config.yaml
num_hidden_layers: 15
hidden_size: 96
num_attention_heads: 3
num_key_value_heads: 1
head_dim: 32
intermediate_size: 256
vocab_size: 32000
hidden_act: "swiglu"
norm: "rmsnorm"
norm_place: "pre"
norm_eps: 1e-06
positions: "rope"
rope_theta: 10000.0
rope_fraction: 1.0
qk_norm: false
attn_scale: 0.177
bias: "none"
tie_word_embeddings: false
parallel_block: false
init: "orth"
init_std_qkv: 0.0451
init_std_o: 0.00823
init_std_up: 0.0451
init_std_down: 0.00504
optimizer: "muon"
learning_rate: 0.00161
lr_mult_o: 1.25
beta1: 0.93
lr_head: 0.00984
max_grad_norm: 1.0
warmup_steps: 200
schedule: "wsd"
decay_fraction: 1.0
decay_shape: "linear"
final_lr_fraction: 0.1
batch_tokens: 16384
max_seq_len: 512
doc_mask: true
train_tokens: 158500000
max_steps: 9675
dataset: "wikipedia_en"
Each number is 128 + 32 x the weight over its row's rms, rounded and kept within 0 to 255. Layers, rows and columns count from 0. Numbers have three digits each. The size before them is the row's rms in percent of the matrix's.

# layer 3 MLP down (transposed), 256x96, rms 0.0737, rows 138-156, columns 48-95
048:146156171150136188124114113116141126111104149042129074108106138096156200129123144154134075153165161164074123137136119171090108121102150138157121
115:133141129159165144078098181074122092183119113140121146119095120104139116110091089129115081114092181119103100117102108146121123070188101021126147
099:079126151166095094172118095111143090155101086160131140117164126125169061164172036172110130121141137164132082155154127158191122078162118094105114
098:120132137120156173081109165192129078132144211093141125147106137132133162152077164080179154150141171114080142098139152163149137141135121176116073
091:119095161126154196112097119109121154195109157080174145092132115165136157154118106110141103155113111137113102136181145190177120122101150146134111
108:075082126133158052092065114148126132154090148107163085171119108139146128088155135105084111089101146086127120086168073107154080163132128083187152
108:125115089107152142150117101118134156078160132155150133096203165118062161081168124199117134126096102121176069113109140129083141134094133103056165
118:067139156177145115156096117123134130191060174181104114191152110118146169162173060134135084118086123160121129138184080131147128125109096119148210
098:147161159164134137158096137113147147142091095120127113171125188137156116092201093151146127100101138136127068147095171062128155136075136062184080
092:131126140136160058134098091180117115131149129142105165133125213112133111180132097124125173097127049055142106141179122164128128130119153094131118
111:122157098129156096057117104117174105157109129143124130128153154071171074127030178163107094176150150132153101098088146176032177119107120138158132
062:134156120167095112061115160108116094158103137102195139142141106108132160102084133052096104149154170208074090105184118120113095112109138091201135
098:125125127148109153142168165067105131139095111137134150175156065170128094152151087154154138156093152110167134161117066120119171134098171088134177
092:138118120128104078144173132143122094136145086126144127123109135160154119097122199111134123112127087178149104095051178140059129177092142147152128
100:146098174106087120113139124109156134153060155137138094148087158165084136131116159119048145164132156066064088074128119061138103152155104099164151
129:103190083132189078177200182123133111106069137137159100173232091137108055073168116107159104167117163118151096149072144144142116162102107122184132
068:136152046091094130118153158129089128058118138111103150107144132129120101106095184149132140141113138158148119161131073081158067065139127119165168
088:092127164166150167176106100087099098181119112094171143172119172141107110165093103100119112141104163090130111051142096142121079120139145112146114
097:139133114140145156192171107121128193146162005113099138129150170108146060097119173138095110152151123116153113169139160104165114128197137140129144
# layer 3 MLP gate, 256x96, rms 0.0821, rows 139-157, columns 48-95
126:104101083065104140172121114140115158087100154128170116093143091094099126123135139114146139144190078151137165088152148104145157149120139224108140
106:116117126215106118169123126141143109107104108180161129119150142124099054127124066145100151122132105139111034174141126135207110106158125050087156
111:106147070069150157114100150185145100147115122115124098113114153086090114115081151050145160164108174136054161125136155114159116102151108132128038
091:125087140121081134157176128204155149124169072116096123098136172081123094077169139112144107184134120114112090128080125140116161135138115140131128
095:145071141123154053093084115184147126145080150099227057161110135168152120119164139147137112141090111090098101115161100098133069154119132099119150
111:147176136122104143136093155092149136138120068091096141204095102119182080132072117049166132146160174151094167154167121115181110113151153135146098
111:077152191149158085171118106142104119182115155160116119150141097106153191155143111160155107073112160149161113143190094096178156148107079121102157
112:143152144173151186133106119157131108122112143096104107137110190112153125108167100132094146134072131120124083155111214079100072125123133103154136
087:119108125120129105127200103129159130132141084086069118137110107104139167131097133147103145112113149167098200091133161144132090200142120171133153
114:105120145128081184189129114166126109083131142124159095134127136178103140129157083171139180077097127090110151125151112115150140112134131081100097
068:092146165059204144132129131083125154081138128126070120099163157122143137128103080132156182118124073088195111122134116163133150123166176129071138
098:117116132128122170108151181094129125101105057151133159189174134181113120133185122081138184139115112085175128175094089100092155170089167075167144
090:158157131134102063133142141154095098159121099157136140093078150163135166106126190101142109119093057154138118097106209121090128168112084167143166
104:161069110114097149103149125140151132128065166100157115127063172153124112148126161130068134161190146102022085085148098131161153155141119097162151
114:157159178126080164137086108125123136146124154141136099103039161123110226179061118158098119109092110146141142050166114101155126133120128132077103
062:061089144145115150163084128140115122169125130070115144103123175098130115150150113101116168159122154176182136098140155142106144123196171115133165
102:092099120083127162117091109142135110096152082158215123125125116179080130116140105159171104186165111161158093138120106110096136064141162137145123
100:151100117103147073056107157080162074101137165140154181097165116112109093160077137093122091135117151158151171135146153118111106105081134137104121
087:148151145158132168146109075157099139197105081185145136179127123055176100109099107129172135099172144112075140160153152179149108127120082161106101
# layer 3 MLP up, 256x96, rms 0.0808, rows 139-157, columns 48-95
092:111089068085125174138093134145144140140117183115152138035154068078061207132081137073138127151144099128102130083133145109120176143135109139092162
096:166101123050140175119155155127151179135145148113148110143149179120163161130133192110152106180155137131119159119128103138015129134158169181152117
100:121152132150086173125151089153077168088139129123117091093198229064040103126129192171177187095136166101153091119126173146118138097142102103125129
101:112069132131119150146154129124143163131148105106085166098161146091113113110182153120118110199118105116082071145134106143143182150066078161163106
103:200172117145127153109109135088115128096177100140131165112150101144125075123177153171159160147162099138137118164111166171109160129127141158102134
097:089141140143094173087127185122131052162090146091097144141114074159158131117059115103152130138175178161159164151111130108154121127136098134132071
113:198121147090111134125190129136086072124182108077120160126128111143090120088153216148125197127148138096186103123109181099148138140126103152099052
102:084090116068073075149109119072100155113102094142116166142147092151120124145124145133158083125197157120117165109135078163157189123149141117095107
102:176182163159124103132096124141100108148125163148161138125119147157150078159139146169126129145132084093168075143143087134140125070083137073128179
107:170141162152131126161059130090150126171216174133174149106115084164140164109132120095133148125103130090140142158149135129175065131108154141109149
069:061173160065171098113139147073138140100131162103104130111187154096077147096102100085149193150139104143140071096140084156103127108116205099089165
096:100116117145103155123142109168129126072136101152084092158147162166103142134151149062190168108137129153109130151120176133087131150156145138158078
095:067105113140148187149111131111138140126127142083137104133147116107106071162132069126118109126195171114117143189140038115141113083155205100129104
103:122118061121179148157130103155113100123176108094118159119124124131172120144167133147186119154184091171098144146153112207141200110141131146081099
121:132080147098061166080053084112122125166172117104111147094008185117139197182117138161087130102121115156096146089164123121117134105136190145094117
077:111177158150101113139119141155131118127097141134137150137087130106176084071128132178130119088086122169139069128088076116101136051122137120193139
101:108138113123156133097093100120131157133098146114106141097098116135146134082135187161121155195116174178162103140155138090104080105130082120115135
096:098169116158117163187197107159088124141153115154097105197112106206119182121156091103108143114144077129109114103115138127187121147112082115150107
092:164151111094162172081099117143100171187064073134196131119107121085136122135156093162141095144133148118084182171156140143146107119118134146153136